From a checkpoint of a small transformer trained on Wikipedia: 8 heads of 96 (1 for keys and values), untied embeddings.
Each number is 50 + 10 x the weight over the matrix's rms, rounded and kept within 0 to 99. Layers, rows and columns count from 0.

# layer 5 MLP up, 4608x768, rms 0.0538, rows 879-933, columns 0-127
49 43 45 63 52 49 36 57 51 30 71 46 36 55 41 48 61 51 55 39 53 57 59 55 34 45 56 45 50 51 45 58 50 58 33 62 39 53 46 43 52 48 67 52 42 47 31 39 21 39 48 51 56 59 42 63 48 62 60 34 66 56 36 42 57 47 43 59 52 52 39 51 50 49 64 60 59 77 46 47 57 39 56 48 70 60 42 42 38 51 73 44 53 43 31 52 37 50 56 58 50 51 58 41 33 42 63 51 53 41 30 24 74 54 27 19 62 41 28 32 39 59 44 47 51 46 48 44
37 46 46 58 40 54 53 63 75 48 44 67 50 42 54 61 61 54 48 51 60 31 41 43 48 55 58 51 61 26 42 54 39 49 41 40 43 58 48 63 44 47 26 54 52 77 34 38 40 44 39 55 45 38 39 79 44 57 67 72 58 48 30 45 44 28 51 49 55 32 60 55 63 44 40 52 60 35 54 50 46 30 32 71 57 45 46 50 47 56 46 59 47 60 49 47 55 66 30 67 50 34 39 46 44 63 52 61 35 37 41 32 51 48 37 57 25 63 45 52 34 44 35 61 52 55 52 63
52 49 55 61 43 59 39 58 51 48 51 65 57 56 41 43 37 53 54 49 48 43 50 59 49 53 56 64 57 62 49 45 44 60 45 31 44 49 63 54 56 58 47 61 51 34 44 52 43 47 38 44 38 57 50 65 61 47 36 46 56 64 70 54 23 51 54 37 33 28 50 57 30 39 57 38 54 43 47 41 59 64 52 60 55 49 61 42 46 55 66 33 37 63 59 68 41 40 44 58 50 65 60 56 48 53 65 50 38 32 61 37 33 47 22 44 41 53 42 51 52 42 45 64 32 54 54 50
59 48 59 44 54 57 52 43 50 55 59 54 39 50 53 51 47 54 54 61 42 48 52 55 33 40 31 56 50 45 48 42 47 42 45 46 57 40 59 57 59 52 38 50 36 63 64 54 55 61 42 55 24 48 43 59 52 43 29 41 43 40 56 42 60 54 48 58 50 60 39 40 32 52 46 46 61 42 45 52 65 45 60 49 44 51 47 59 54 31 46 55 63 62 35 36 60 51 55 65 53 52 55 41 28 49 55 35 36 45 52 53 43 58 55 46 35 47 67 68 57 53 53 44 47 42 59 48
52 60 39 54 63 55 46 55 44 44 44 55 47 49 47 52 61 47 66 43 71 56 36 38 60 55 48 56 47 42 52 57 44 59 48 63 62 55 51 58 46 49 49 58 35 44 46 48 38 65 43 58 45 55 44 56 49 47 46 49 45 53 57 49 42 47 56 46 36 38 46 33 57 54 42 34 44 48 48 51 48 57 60 54 50 60 62 62 42 43 55 66 38 64 39 47 38 35 43 44 56 27 62 41 45 43 58 24 45 51 60 37 76 35 62 34 42 48 34 40 59 48 67 44 57 51 39 59
66 61 40 47 56 44 56 57 58 31 40 60 70 63 57 44 45 39 42 43 46 58 57 49 43 58 61 42 45 51 57 50 71 59 48 65 49 50 61 46 51 53 43 45 57 58 32 58 48 48 51 58 51 56 51 29 40 50 59 55 54 57 55 47 51 62 41 56 63 55 49 58 46 49 42 47 52 36 59 44 63 55 47 44 41 51 56 59 56 68 28 51 46 39 40 62 64 70 38 61 57 56 63 40 41 38 56 31 45 18 41 47 65 33 52 54 68 46 41 43 63 38 42 45 55 58 55 45
58 47 40 36 49 31 49 52 33 50 47 64 67 79 53 46 40 44 50 49 54 73 45 52 74 32 37 55 57 67 49 58 42 46 62 53 39 44 35 67 58 65 57 74 43 47 34 54 48 36 45 43 57 39 55 66 36 45 41 68 47 45 57 69 59 51 34 48 56 45 51 55 67 49 59 45 39 37 36 61 46 48 51 56 41 61 46 43 43 42 50 61 60 57 40 51 49 56 34 60 23 58 38 35 45 53 37 45 38 40 55 41 52 46 64 25 61 36 50 67 57 64 46 60 41 40 52 54
53 53 62 30 63 49 61 53 61 61 42 61 48 40 55 63 45 47 52 61 53 43 50 58 65 63 53 55 69 64 46 40 49 40 45 60 53 30 51 48 42 51 28 48 46 51 57 43 47 55 50 41 51 44 48 40 72 51 44 46 38 53 39 57 24 49 53 42 50 71 57 59 45 47 36 50 50 46 37 48 51 53 56 57 55 49 47 44 46 53 73 38 44 54 62 57 62 63 47 39 70 53 65 42 36 55 54 60 47 48 50 48 49 35 29 59 56 43 53 45 52 52 65 40 47 50 51 48
56 56 61 35 59 55 49 47 40 66 53 57 25 36 54 49 46 49 42 60 45 34 37 46 48 64 40 68 58 54 68 36 60 65 60 49 38 75 56 65 51 49 65 48 54 52 42 44 27 57 53 46 42 47 51 45 55 40 45 65 53 46 54 53 54 40 22 42 41 67 46 68 62 49 50 66 48 67 53 44 40 47 46 47 49 58 54 44 45 56 48 70 60 52 58 40 54 52 56 45 49 50 45 27 61 52 54 59 52 47 46 33 47 53 38 59 58 52 43 38 59 34 58 45 64 40 67 52
45 64 40 54 72 50 51 48 41 54 42 47 61 65 61 73 43 51 46 55 39 66 43 46 41 52 56 50 52 53 45 60 43 43 43 65 55 48 54 45 80 58 61 51 52 41 46 40 56 35 51 68 60 54 68 48 61 54 39 50 56 64 51 65 48 44 56 55 46 50 65 57 50 61 52 53 32 31 32 56 47 50 47 58 43 51 43 40 48 29 57 61 58 21 53 41 45 48 65 49 51 50 56 61 51 42 57 50 35 65 43 55 41 42 65 51 45 45 58 45 47 48 42 57 45 48 61 35
54 68 66 43 54 46 63 44 38 30 51 50 39 25 43 56 46 47 36 57 44 27 47 59 53 66 55 63 37 50 59 64 50 55 55 48 43 45 40 47 55 73 55 56 63 57 45 51 61 56 39 62 63 46 53 53 55 63 45 54 68 64 47 44 48 51 51 43 66 45 69 52 43 35 50 54 46 50 47 64 32 53 52 73 44 41 53 48 32 80 59 52 54 47 54 59 27 70 47 48 41 68 48 59 49 57 38 49 55 51 67 56 46 69 45 44 51 65 38 52 41 60 50 52 45 42 45 49
44 59 55 44 65 71 58 61 57 44 62 49 67 35 43 61 57 48 48 66 51 34 52 44 39 70 49 59 67 45 57 37 69 46 57 70 31 44 38 61 43 37 37 53 50 31 65 48 63 48 38 43 63 43 61 38 43 64 45 50 57 53 62 58 46 45 67 41 70 51 66 34 34 59 44 39 59 62 35 47 52 59 67 69 48 56 29 50 38 66 61 57 44 49 60 44 36 62 36 54 56 62 63 32 40 42 69 46 38 49 42 36 46 52 44 31 52 59 37 39 30 44 50 51 65 43 56 51
52 40 51 69 56 60 42 46 55 39 62 38 70 49 45 40 67 55 48 49 63 49 46 61 53 56 26 56 55 34 41 65 50 53 33 53 64 52 38 57 68 32 53 62 49 45 51 60 52 55 38 47 57 60 52 52 48 62 58 48 71 54 57 59 46 53 46 67 49 40 45 45 51 67 50 50 49 52 62 46 59 53 47 40 43 55 48 38 51 63 47 37 41 64 46 64 44 34 46 28 41 41 71 48 38 49 55 49 60 47 45 39 58 63 34 38 45 46 32 54 55 51 55 62 44 46 52 38
57 47 62 40 73 62 53 58 38 65 24 53 70 33 45 54 38 41 54 48 72 32 42 43 23 37 50 50 62 42 46 38 39 65 38 61 46 55 60 40 47 47 54 34 43 47 38 38 62 47 36 62 58 62 52 56 35 46 67 34 46 55 56 59 52 44 25 62 43 35 52 52 50 67 43 49 59 49 67 63 62 45 50 56 45 44 62 45 38 46 51 44 48 63 56 50 46 54 37 43 62 48 54 64 57 42 32 49 61 47 39 43 54 43 62 56 37 46 59 68 72 49 53 44 36 41 42 60
64 54 52 61 60 47 40 37 59 47 59 49 46 47 39 57 65 42 38 57 60 35 57 44 55 41 55 46 62 53 63 43 16 50 56 55 51 35 33 71 38 45 49 36 57 55 64 39 38 38 55 56 67 57 37 42 66 65 38 54 47 44 47 36 47 63 65 59 61 49 33 56 57 43 63 54 45 44 53 56 42 44 47 43 40 64 59 67 45 56 49 54 35 60 45 55 34 53 60 51 38 49 49 57 54 30 51 62 45 39 53 31 59 46 53 40 35 50 40 55 44 44 48 53 45 52 55 57
52 38 50 65 43 50 37 48 47 58 56 40 45 52 36 40 57 62 51 29 39 53 50 56 81 57 60 49 44 38 40 45 56 66 63 53 66 46 51 53 55 51 47 66 45 47 55 51 62 46 44 29 42 55 49 58 67 53 30 50 53 61 26 57 28 44 55 49 42 54 62 56 51 46 59 49 82 52 66 50 55 43 34 44 39 44 38 34 42 29 48 44 48 50 39 60 46 43 64 70 61 50 54 46 46 50 63 47 36 43 45 66 28 44 67 56 43 34 60 55 47 48 58 31 44 43 59 61
46 56 56 40 41 64 57 54 47 60 41 61 43 53 50 61 61 58 45 63 42 50 48 54 72 59 55 50 46 49 52 46 48 44 64 52 40 61 52 49 59 48 43 57 56 42 31 54 48 57 44 47 57 43 51 50 51 53 62 54 63 53 42 47 49 39 56 45 47 45 43 50 26 44 34 39 52 68 56 36 51 35 46 48 53 54 58 52 62 52 28 60 46 43 44 49 50 55 31 56 55 42 35 38 42 47 56 49 55 43 54 33 49 52 52 37 53 40 46 39 44 59 54 44 46 28 37 61
56 47 49 40 61 62 49 52 54 33 60 51 53 40 49 32 61 33 35 36 65 31 59 51 55 46 62 49 75 46 41 38 55 48 52 67 47 51 44 64 72 60 55 55 31 46 44 59 50 49 50 45 68 40 57 54 43 57 49 41 42 64 51 25 37 60 54 47 57 62 57 41 65 42 56 47 53 44 35 56 53 35 54 52 57 51 62 49 51 31 52 39 40 62 62 49 56 62 40 54 60 48 49 53 42 23 65 56 51 44 39 42 74 74 50 51 45 40 52 66 59 47 40 65 49 51 40 53
27 57 66 36 43 47 57 38 61 60 46 40 46 62 53 59 44 57 37 55 56 66 72 32 66 55 51 49 64 54 68 53 60 63 51 45 38 49 54 48 50 69 55 54 50 64 47 25 49 35 57 64 40 54 54 55 59 61 37 55 47 47 59 41 62 60 62 32 37 61 29 44 50 38 31 58 47 55 54 56 48 47 35 38 53 42 47 50 65 45 54 60 45 50 49 46 59 62 40 54 45 37 50 45 67 34 60 45 61 55 42 52 48 53 59 48 60 48 79 60 35 69 52 52 38 47 48 49
44 71 46 56 38 40 62 36 52 48 51 58 59 53 57 49 48 48 48 64 49 42 55 45 37 57 47 56 54 31 34 46 58 55 47 52 54 65 50 50 36 56 43 61 45 53 65 45 50 40 56 50 49 59 61 62 57 59 52 66 57 51 53 51 44 63 46 51 34 57 48 75 48 64 48 50 51 55 58 48 44 42 47 50 71 24 50 44 51 56 72 40 24 57 46 63 48 49 62 57 46 56 43 47 32 57 40 39 54 45 46 44 43 64 47 32 51 40 53 36 34 46 47 35 46 50 52 63
34 35 57 46 55 44 57 53 41 56 75 36 39 69 41 40 40 49 36 49 48 52 38 56 54 35 42 46 59 43 78 50 46 50 70 50 48 47 47 45 66 45 57 47 50 54 36 67 53 57 38 46 35 53 64 38 31 50 67 42 60 40 54 46 48 66 63 52 55 57 57 61 38 47 55 53 48 47 33 74 61 44 51 63 38 59 42 53 53 56 65 49 51 57 48 58 63 50 63 44 54 51 44 35 41 55 56 60 41 44 58 38 49 63 50 51 51 43 46 52 31 39 62 55 52 39 60 57
64 40 55 43 33 55 52 44 38 60 53 62 62 47 41 49 55 41 61 57 59 57 57 62 53 51 34 50 65 64 49 50 47 70 66 53 58 56 38 47 56 48 42 61 38 62 49 58 42 60 36 42 25 53 58 45 31 46 48 45 32 54 55 46 41 48 50 45 32 51 44 39 37 54 41 50 57 50 36 40 42 59 61 41 55 61 37 38 42 47 59 50 46 64 34 45 63 40 69 58 37 50 54 43 75 41 55 63 55 62 57 52 38 49 57 52 52 48 64 41 58 47 41 34 50 62 49 37
33 51 52 48 40 33 49 61 52 40 49 40 37 55 42 70 57 64 69 24 75 56 60 53 60 51 26 55 62 62 49 50 70 35 35 58 46 43 62 58 64 56 45 50 64 60 71 32 68 39 64 60 54 53 49 46 71 42 42 49 38 33 51 51 54 40 63 43 45 48 50 50 49 55 62 48 44 49 47 56 59 40 51 57 53 63 56 40 44 73 30 60 43 41 66 42 56 38 38 40 33 49 61 48 50 44 55 64 52 34 34 59 55 47 33 47 50 68 47 47 48 58 56 57 59 62 57 25
59 59 52 40 57 54 42 56 47 39 57 47 59 34 66 66 67 57 66 34 40 38 46 51 61 43 42 59 76 63 33 71 65 40 35 43 75 44 53 38 73 56 60 49 53 41 49 40 31 46 58 55 43 36 63 47 48 49 37 43 42 59 51 43 61 62 47 51 47 42 67 34 58 42 37 52 55 39 60 58 66 48 47 43 54 56 36 36 46 47 61 66 58 66 57 45 44 38 47 59 56 31 43 54 44 48 43 53 58 34 35 46 49 58 53 61 64 53 37 65 55 20 35 53 37 55 46 30
47 44 46 42 46 32 57 52 36 53 36 49 44 56 48 46 54 61 45 66 60 50 36 35 51 40 33 67 56 40 23 62 45 51 52 59 46 53 58 50 47 60 52 37 58 47 59 44 48 52 65 57 33 51 66 54 57 55 26 69 52 66 43 39 55 54 41 55 49 50 56 57 41 40 32 55 44 57 40 39 68 47 54 69 43 49 43 36 40 36 47 48 49 42 64 67 52 59 54 50 46 54 50 52 43 57 37 37 65 55 67 37 49 45 57 43 57 52 60 51 40 63 62 52 59 52 52 73
65 30 46 51 55 31 56 60 23 49 42 49 49 59 62 37 73 69 33 30 58 59 38 58 32 31 47 53 63 47 53 61 51 68 46 53 43 41 53 51 30 47 41 66 54 15 43 56 46 59 57 61 46 39 38 52 44 83 59 43 46 40 57 48 46 68 38 58 46 55 60 70 58 49 60 55 56 42 52 46 61 37 49 46 48 58 54 39 47 56 68 49 45 36 54 48 50 52 49 43 69 49 42 39 53 59 56 57 58 49 55 56 39 53 57 42 47 58 58 56 33 62 31 62 64 39 34 70
49 61 55 35 54 58 60 46 49 51 43 58 48 52 34 47 43 65 60 52 71 49 49 65 51 47 52 42 51 57 39 51 46 59 40 38 44 44 62 47 44 56 46 58 79 35 53 49 35 51 53 43 37 62 49 42 48 69 61 54 53 31 59 58 62 41 46 47 47 69 54 53 30 47 53 32 68 48 60 44 16 38 52 62 47 47 60 59 34 41 66 44 50 45 62 56 40 61 38 54 46 62 48 41 50 68 34 48 59 44 59 42 44 48 51 47 57 57 56 37 70 37 56 27 52 51 39 43
51 44 52 48 57 71 64 65 53 48 59 44 47 42 56 60 59 48 38 58 68 47 43 57 49 43 31 50 60 36 28 54 67 43 39 58 26 50 58 55 39 49 50 63 59 58 44 51 66 44 57 40 46 49 37 61 40 60 46 44 70 55 39 59 59 58 35 41 44 57 51 57 33 42 75 44 59 48 49 55 43 50 28 34 67 38 49 50 37 46 40 49 66 49 41 38 46 65 56 42 43 44 52 55 38 49 73 43 56 45 55 37 47 53 45 57 61 51 44 62 54 62 60 76 38 53 39 75
66 45 36 47 26 47 53 66 49 60 46 33 50 38 54 65 42 43 32 45 82 47 47 25 50 45 25 45 53 73 69 32 54 28 48 38 41 34 36 49 47 57 41 53 53 47 51 61 49 47 39 45 61 57 50 30 53 54 63 53 43 48 44 46 51 52 69 27 41 64 67 42 59 58 71 43 55 54 61 43 63 36 38 54 66 38 64 50 38 33 44 56 28 65 53 45 55 53 44 43 50 44 57 59 54 60 51 40 36 72 49 32 32 63 39 57 61 44 52 35 59 47 33 52 48 53 41 54
41 40 55 79 43 40 70 38 48 38 45 33 54 39 67 48 43 66 57 51 55 58 52 47 43 48 42 56 55 57 73 54 42 54 52 60 55 55 59 49 27 57 46 55 49 53 37 56 58 53 52 61 46 24 48 38 64 46 68 47 42 40 29 46 53 41 61 50 36 47 44 52 64 53 70 42 68 44 56 48 56 37 38 52 38 61 47 44 54 38 40 40 53 61 51 28 60 44 38 63 43 44 58 53 53 34 43 66 59 45 49 48 50 58 62 65 50 43 62 57 31 67 46 59 47 50 47 41
55 48 41 55 44 60 59 53 58 56 44 68 43 54 51 52 48 38 48 70 59 49 55 54 55 53 43 56 58 54 33 48 53 64 44 52 49 35 48 63 72 49 43 34 59 53 62 50 37 61 63 42 45 64 54 36 50 22 41 49 56 51 45 50 60 48 47 52 51 49 48 45 45 55 46 31 43 49 54 57 44 44 67 43 61 43 43 37 54 53 52 45 71 48 60 27 69 50 48 75 58 30 54 27 36 34 41 40 46 59 53 41 53 63 39 49 43 59 56 47 40 47 42 53 54 32 41 53
57 48 45 63 37 59 48 38 51 55 65 46 46 61 40 45 53 56 55 62 43 38 44 42 66 55 54 42 59 46 45 59 53 48 37 48 84 55 53 61 52 50 44 46 45 67 64 44 73 42 40 52 55 45 54 58 74 52 46 53 35 45 58 44 45 51 47 56 40 68 29 44 42 52 48 36 47 55 36 61 51 48 50 57 39 53 37 47 38 36 40 51 56 41 57 37 46 54 56 53 51 47 54 64 66 53 47 50 47 47 45 47 69 59 32 58 55 51 42 64 48 45 63 54 50 41 44 70
43 53 52 60 42 69 52 52 47 59 57 45 54 57 49 35 45 56 29 57 58 58 53 63 38 34 36 40 56 64 58 36 59 60 57 56 57 47 53 48 36 54 46 39 42 55 54 36 58 43 63 53 56 42 69 61 50 35 40 47 52 37 50 47 51 47 43 74 52 38 53 65 39 40 63 73 55 51 51 53 36 59 57 47 50 48 53 64 63 30 55 58 63 36 54 40 47 49 58 50 67 44 47 58 38 37 39 51 39 40 49 55 44 55 43 48 48 55 49 48 48 50 45 52 53 39 63 82
69 50 50 36 44 53 60 60 47 54 66 52 67 58 54 55 28 33 50 37 31 47 38 39 56 40 47 47 52 50 55 57 59 52 54 44 59 51 66 40 58 59 33 38 53 43 67 56 35 49 42 52 42 37 47 42 40 58 43 51 61 66 48 51 51 60 62 54 42 52 43 40 40 51 52 50 41 79 58 65 59 47 63 47 46 69 47 58 49 58 62 45 53 35 59 49 47 44 59 67 53 56 45 45 55 39 56 49 47 39 48 61 45 45 56 55 50 60 57 69 56 57 55 47 53 53 51 62
49 46 67 36 45 57 44 54 44 51 54 65 49 51 49 57 64 47 42 46 57 55 42 54 59 48 42 55 31 45 65 52 53 46 41 71 53 53 43 49 51 53 49 41 36 42 45 55 60 56 39 74 46 44 42 60 53 36 39 49 43 32 62 70 58 52 39 59 67 59 53 55 53 38 59 61 51 45 54 34 67 43 41 59 50 53 38 50 47 51 48 50 65 46 48 32 44 45 41 60 34 61 40 38 47 50 35 50 55 42 48 37 61 38 47 39 56 28 45 41 48 59 31 61 49 43 42 46
36 37 54 65 55 49 62 37 38 41 54 47 58 56 36 44 38 29 39 40 47 35 50 57 54 43 61 48 51 44 40 44 47 64 60 42 48 54 44 39 65 52 61 52 48 56 51 45 41 53 58 44 50 53 47 54 44 37 48 51 59 47 39 44 54 51 47 71 48 39 60 49 74 42 51 53 51 52 36 47 48 50 39 72 35 43 50 57 38 49 57 32 44 45 55 68 54 37 58 34 57 51 52 52 56 72 47 50 48 52 51 70 61 20 42 61 50 27 62 34 68 49 31 59 39 52 43 56
58 52 44 48 49 53 44 54 40 52 55 40 49 65 50 59 67 33 37 42 45 63 50 43 53 66 45 46 34 39 55 66 46 59 46 63 55 49 38 55 44 56 44 71 34 42 51 54 49 45 51 65 44 59 38 48 52 72 43 53 71 55 53 46 50 57 41 48 50 52 52 49 53 47 60 49 54 37 44 27 67 51 43 51 45 26 46 38 33 42 44 49 48 34 62 58 38 42 41 48 66 49 71 46 38 33 54 59 38 68 38 45 75 58 59 47 57 37 52 41 38 58 48 40 55 65 56 62
35 48 62 70 38 60 59 64 53 40 52 56 51 54 75 59 67 47 46 21 65 51 66 61 54 51 46 44 56 48 50 34 58 57 59 46 47 43 41 46 57 51 55 41 55 65 59 53 60 36 51 45 40 45 49 54 55 27 44 44 60 48 47 53 46 41 57 53 46 43 64 47 49 47 47 57 63 32 44 48 45 38 64 45 39 64 48 36 45 37 51 57 45 54 64 38 43 57 53 56 45 55 48 59 36 36 31 40 62 37 58 51 65 50 55 43 46 65 51 47 48 54 37 51 44 61 47 43
48 65 45 53 40 58 58 68 53 59 56 53 46 51 70 47 35 51 43 58 45 44 53 49 51 47 52 44 39 52 55 51 50 33 28 38 28 66 47 38 57 61 34 59 58 36 50 43 53 67 30 67 53 50 55 69 40 41 58 39 24 45 61 48 44 30 42 40 44 60 55 44 40 68 54 38 67 56 55 37 45 52 42 52 41 61 47 57 38 37 57 52 63 35 65 75 41 60 42 60 51 49 48 37 49 58 40 53 30 47 46 42 52 50 70 50 50 35 48 47 41 48 52 58 53 50 43 57
42 60 29 39 72 76 52 58 52 62 39 53 65 37 52 37 77 55 61 59 55 62 46 53 61 52 44 30 57 70 59 46 57 57 58 58 55 36 45 71 43 47 41 61 75 36 39 56 35 50 38 44 39 47 85 47 60 53 51 63 46 30 64 54 65 41 53 44 56 38 72 65 56 59 54 46 50 49 20 54 48 49 48 44 64 40 33 59 46 55 24 62 58 48 41 31 55 42 31 59 53 56 51 44 41 38 49 47 58 39 55 82 59 57 42 54 40 65 32 44 31 36 49 42 52 46 52 51
41 51 51 35 59 34 57 52 60 41 45 58 44 36 49 44 46 34 44 38 38 62 64 50 56 55 57 74 62 57 34 58 53 52 45 33 45 44 58 42 54 73 41 23 55 60 32 44 35 44 57 58 53 42 59 45 62 30 41 63 37 52 57 53 46 56 47 52 58 45 56 58 43 42 42 47 55 38 67 46 43 70 47 42 59 37 61 55 64 49 41 53 42 71 51 58 53 44 68 54 50 47 46 53 47 62 36 66 59 40 25 43 35 39 59 39 37 50 45 59 54 42 61 59 58 34 55 38
59 46 40 46 61 58 38 48 56 45 55 36 54 53 42 61 54 49 39 64 58 47 39 59 64 55 38 58 63 57 40 49 49 60 53 57 59 32 64 41 47 45 63 57 50 41 51 48 47 50 42 52 56 47 64 54 53 46 64 52 49 55 69 56 57 44 52 48 67 40 52 53 53 62 43 41 39 43 51 48 43 60 37 48 33 44 43 38 50 50 50 49 48 62 60 59 89 53 41 51 82 37 47 48 67 56 46 57 58 40 54 46 51 45 59 58 40 52 72 50 62 49 44 39 50 52 30 55
55 53 50 44 69 55 61 47 57 54 45 60 56 44 58 56 36 56 58 48 42 48 28 48 50 50 52 58 47 56 36 43 42 42 39 44 37 37 46 42 51 39 45 62 38 48 58 54 53 66 42 43 58 48 55 51 41 53 38 48 59 56 53 65 47 30 56 52 48 39 74 30 54 43 31 55 57 56 34 34 54 64 38 69 60 39 64 49 53 52 47 46 54 65 56 48 56 59 61 48 30 68 74 40 44 47 36 47 46 56 65 44 58 56 60 51 62 41 54 45 52 55 51 59 46 51 60 55
54 41 49 48 55 53 35 41 43 53 34 45 61 63 42 51 39 46 52 48 47 42 53 58 55 63 41 37 57 60 56 49 57 56 61 50 54 38 39 47 43 57 47 50 47 45 52 59 63 46 52 54 45 47 42 56 43 37 36 55 57 52 37 58 45 51 30 58 55 42 44 53 42 48 66 54 42 57 51 61 49 47 53 44 41 47 43 60 52 56 74 36 33 49 45 59 26 66 55 63 53 38 44 43 50 61 47 26 35 52 42 54 70 45 44 38 43 39 39 53 50 38 40 48 57 56 62 54
60 54 44 57 63 50 61 62 56 36 38 57 46 50 44 50 56 59 36 53 44 63 58 66 43 57 38 74 54 43 23 61 46 48 54 57 29 43 70 57 52 60 39 49 40 53 47 36 51 40 41 50 48 57 42 47 48 55 43 39 46 46 52 80 52 62 63 45 54 44 48 42 68 47 54 39 41 38 51 41 54 49 40 58 66 53 48 65 43 50 52 32 56 72 48 40 38 54 56 40 52 50 63 36 52 54 51 50 56 38 40 60 43 40 39 48 41 59 48 39 55 73 42 41 44 52 51 46
54 63 56 51 55 44 56 41 40 54 54 54 44 62 65 63 47 45 47 49 66 41 58 52 40 30 30 60 58 43 48 54 57 47 64 41 43 70 44 36 47 69 45 53 39 55 49 47 37 41 44 40 39 42 61 51 53 52 46 51 47 42 55 69 46 68 61 52 56 49 49 46 46 52 54 63 48 53 54 50 47 43 34 66 54 50 50 51 70 61 51 54 58 45 52 58 40 54 59 46 35 55 38 49 59 52 52 53 46 42 67 70 50 61 43 32 45 48 50 63 68 49 61 64 53 58 64 55
43 38 49 51 42 64 46 57 55 50 41 69 43 47 46 55 46 53 36 63 60 64 34 47 57 56 43 58 56 38 51 58 39 39 63 37 75 61 67 51 43 74 50 44 57 29 46 52 58 40 66 45 58 67 48 30 52 43 50 42 55 79 59 40 42 48 35 69 44 55 52 32 48 37 41 50 65 54 41 48 53 44 61 45 48 68 51 46 40 34 67 37 49 62 62 57 47 46 49 58 65 39 35 58 50 43 48 55 61 51 72 46 65 42 54 32 45 43 53 64 65 61 49 47 64 36 30 62
49 56 30 65 21 47 56 37 59 37 61 51 63 44 52 47 39 45 47 43 35 41 49 59 43 55 50 44 47 59 55 35 35 47 61 56 53 50 47 49 40 42 54 37 35 49 54 57 44 54 59 37 47 49 43 54 31 52 49 50 42 66 29 42 49 69 44 50 35 52 55 33 48 64 47 45 54 43 51 52 52 40 41 50 55 57 60 48 52 50 39 49 48 63 66 58 56 60 63 73 41 41 36 51 59 43 50 41 64 51 32 42 65 60 61 50 33 51 63 65 50 62 45 47 48 37 35 40
47 60 58 45 31 71 36 44 39 41 51 55 53 46 58 56 40 40 48 53 44 47 60 13 42 45 52 43 46 53 40 39 48 65 62 61 40 41 64 61 50 41 51 57 53 40 52 44 58 72 14 42 57 52 57 58 35 36 39 16 61 43 50 57 65 51 56 56 49 42 45 64 57 24 40 50 32 47 39 56 36 56 62 52 52 59 52 56 50 42 50 51 70 81 56 59 46 58 50 39 49 47 48 56 44 52 49 54 62 56 49 51 56 57 42 54 39 58 43 35 56 53 54 54 28 43 57 62
62 43 50 54 51 28 40 41 48 39 47 73 65 37 53 49 42 82 59 58 43 48 38 61 73 55 32 51 46 41 37 63 68 50 64 49 58 49 45 42 49 53 67 53 44 61 55 53 50 59 56 42 51 64 53 44 62 51 37 55 32 38 70 48 54 63 33 58 55 58 41 57 44 58 51 53 59 70 55 59 37 54 61 55 50 35 47 32 39 74 67 43 53 53 59 55 51 42 52 67 59 61 45 58 50 50 46 48 25 50 74 32 65 53 53 51 62 59 80 70 61 62 49 53 56 38 45 50
54 52 36 46 66 33 47 47 46 72 50 34 50 52 28 41 54 41 66 48 63 39 73 53 39 69 50 39 39 59 63 52 31 45 55 43 44 53 53 55 42 30 45 51 58 66 55 53 41 53 49 54 38 72 60 44 54 51 46 49 38 44 48 48 67 80 49 76 62 33 60 32 60 45 46 59 61 56 43 37 53 50 46 56 49 50 30 43 45 39 40 65 46 46 51 45 39 63 66 58 42 57 58 51 61 56 49 51 48 46 46 48 45 31 57 46 31 42 55 56 49 56 50 42 36 37 50 45
49 72 35 48 64 45 37 56 58 36 45 41 52 59 48 42 38 45 51 63 56 39 51 46 33 40 54 52 63 54 40 40 64 49 44 56 70 49 46 56 47 45 52 49 42 53 44 39 59 61 69 73 60 39 45 30 62 52 47 58 55 73 50 32 50 53 52 39 39 50 46 67 46 45 51 42 50 64 35 33 37 51 42 33 72 69 57 63 43 68 54 71 61 54 64 40 55 40 54 57 61 43 56 46 48 48 37 53 45 53 61 47 51 37 32 29 57 45 59 47 44 49 69 51 43 42 34 46
50 52 53 55 50 38 49 57 44 38 49 52 53 33 53 61 61 66 39 47 52 65 48 45 58 34 50 47 32 56 46 52 52 58 53 39 48 44 58 47 44 60 38 44 43 56 56 50 50 59 33 54 42 66 44 68 53 49 51 47 38 45 45 69 46 62 49 51 45 55 47 44 33 59 42 50 56 51 67 46 44 45 52 59 52 45 48 36 20 46 53 50 53 41 39 40 35 43 48 61 52 32 41 41 47 41 51 46 53 66 42 48 43 47 45 51 46 64 47 57 38 49 52 56 55 41 42 45
71 61 61 60 69 57 43 63 56 53 52 42 57 60 43 53 49 52 52 38 41 34 51 38 56 46 47 68 49 63 61 50 50 56 47 63 47 42 48 39 56 39 32 68 50 64 56 39 52 36 39 53 50 56 44 57 51 49 53 62 45 66 47 51 53 39 57 54 47 45 27 37 64 49 54 59 52 63 52 54 36 36 45 65 43 58 34 67 41 48 49 50 51 57 60 59 56 32 52 39 46 55 58 42 49 40 46 49 44 38 41 33 60 62 65 57 52 55 42 51 37 56 58 58 59 47 59 42
54 46 55 67 52 38 44 46 37 66 47 55 35 40 45 67 49 34 53 43 43 36 57 56 39 33 35 58 54 55 53 49 37 56 50 50 44 54 55 46 34 68 38 50 55 51 53 39 34 60 42 36 56 46 48 64 40 48 38 45 47 46 51 58 53 51 61 63 51 44 35 54 46 65 33 46 48 46 51 36 33 57 45 48 51 46 66 49 62 38 61 29 57 69 49 56 56 44 47 70 58 39 38 50 74 47 69 53 37 40 42 40 51 52 54 39 76 48 57 40 42 41 43 54 42 52 67 54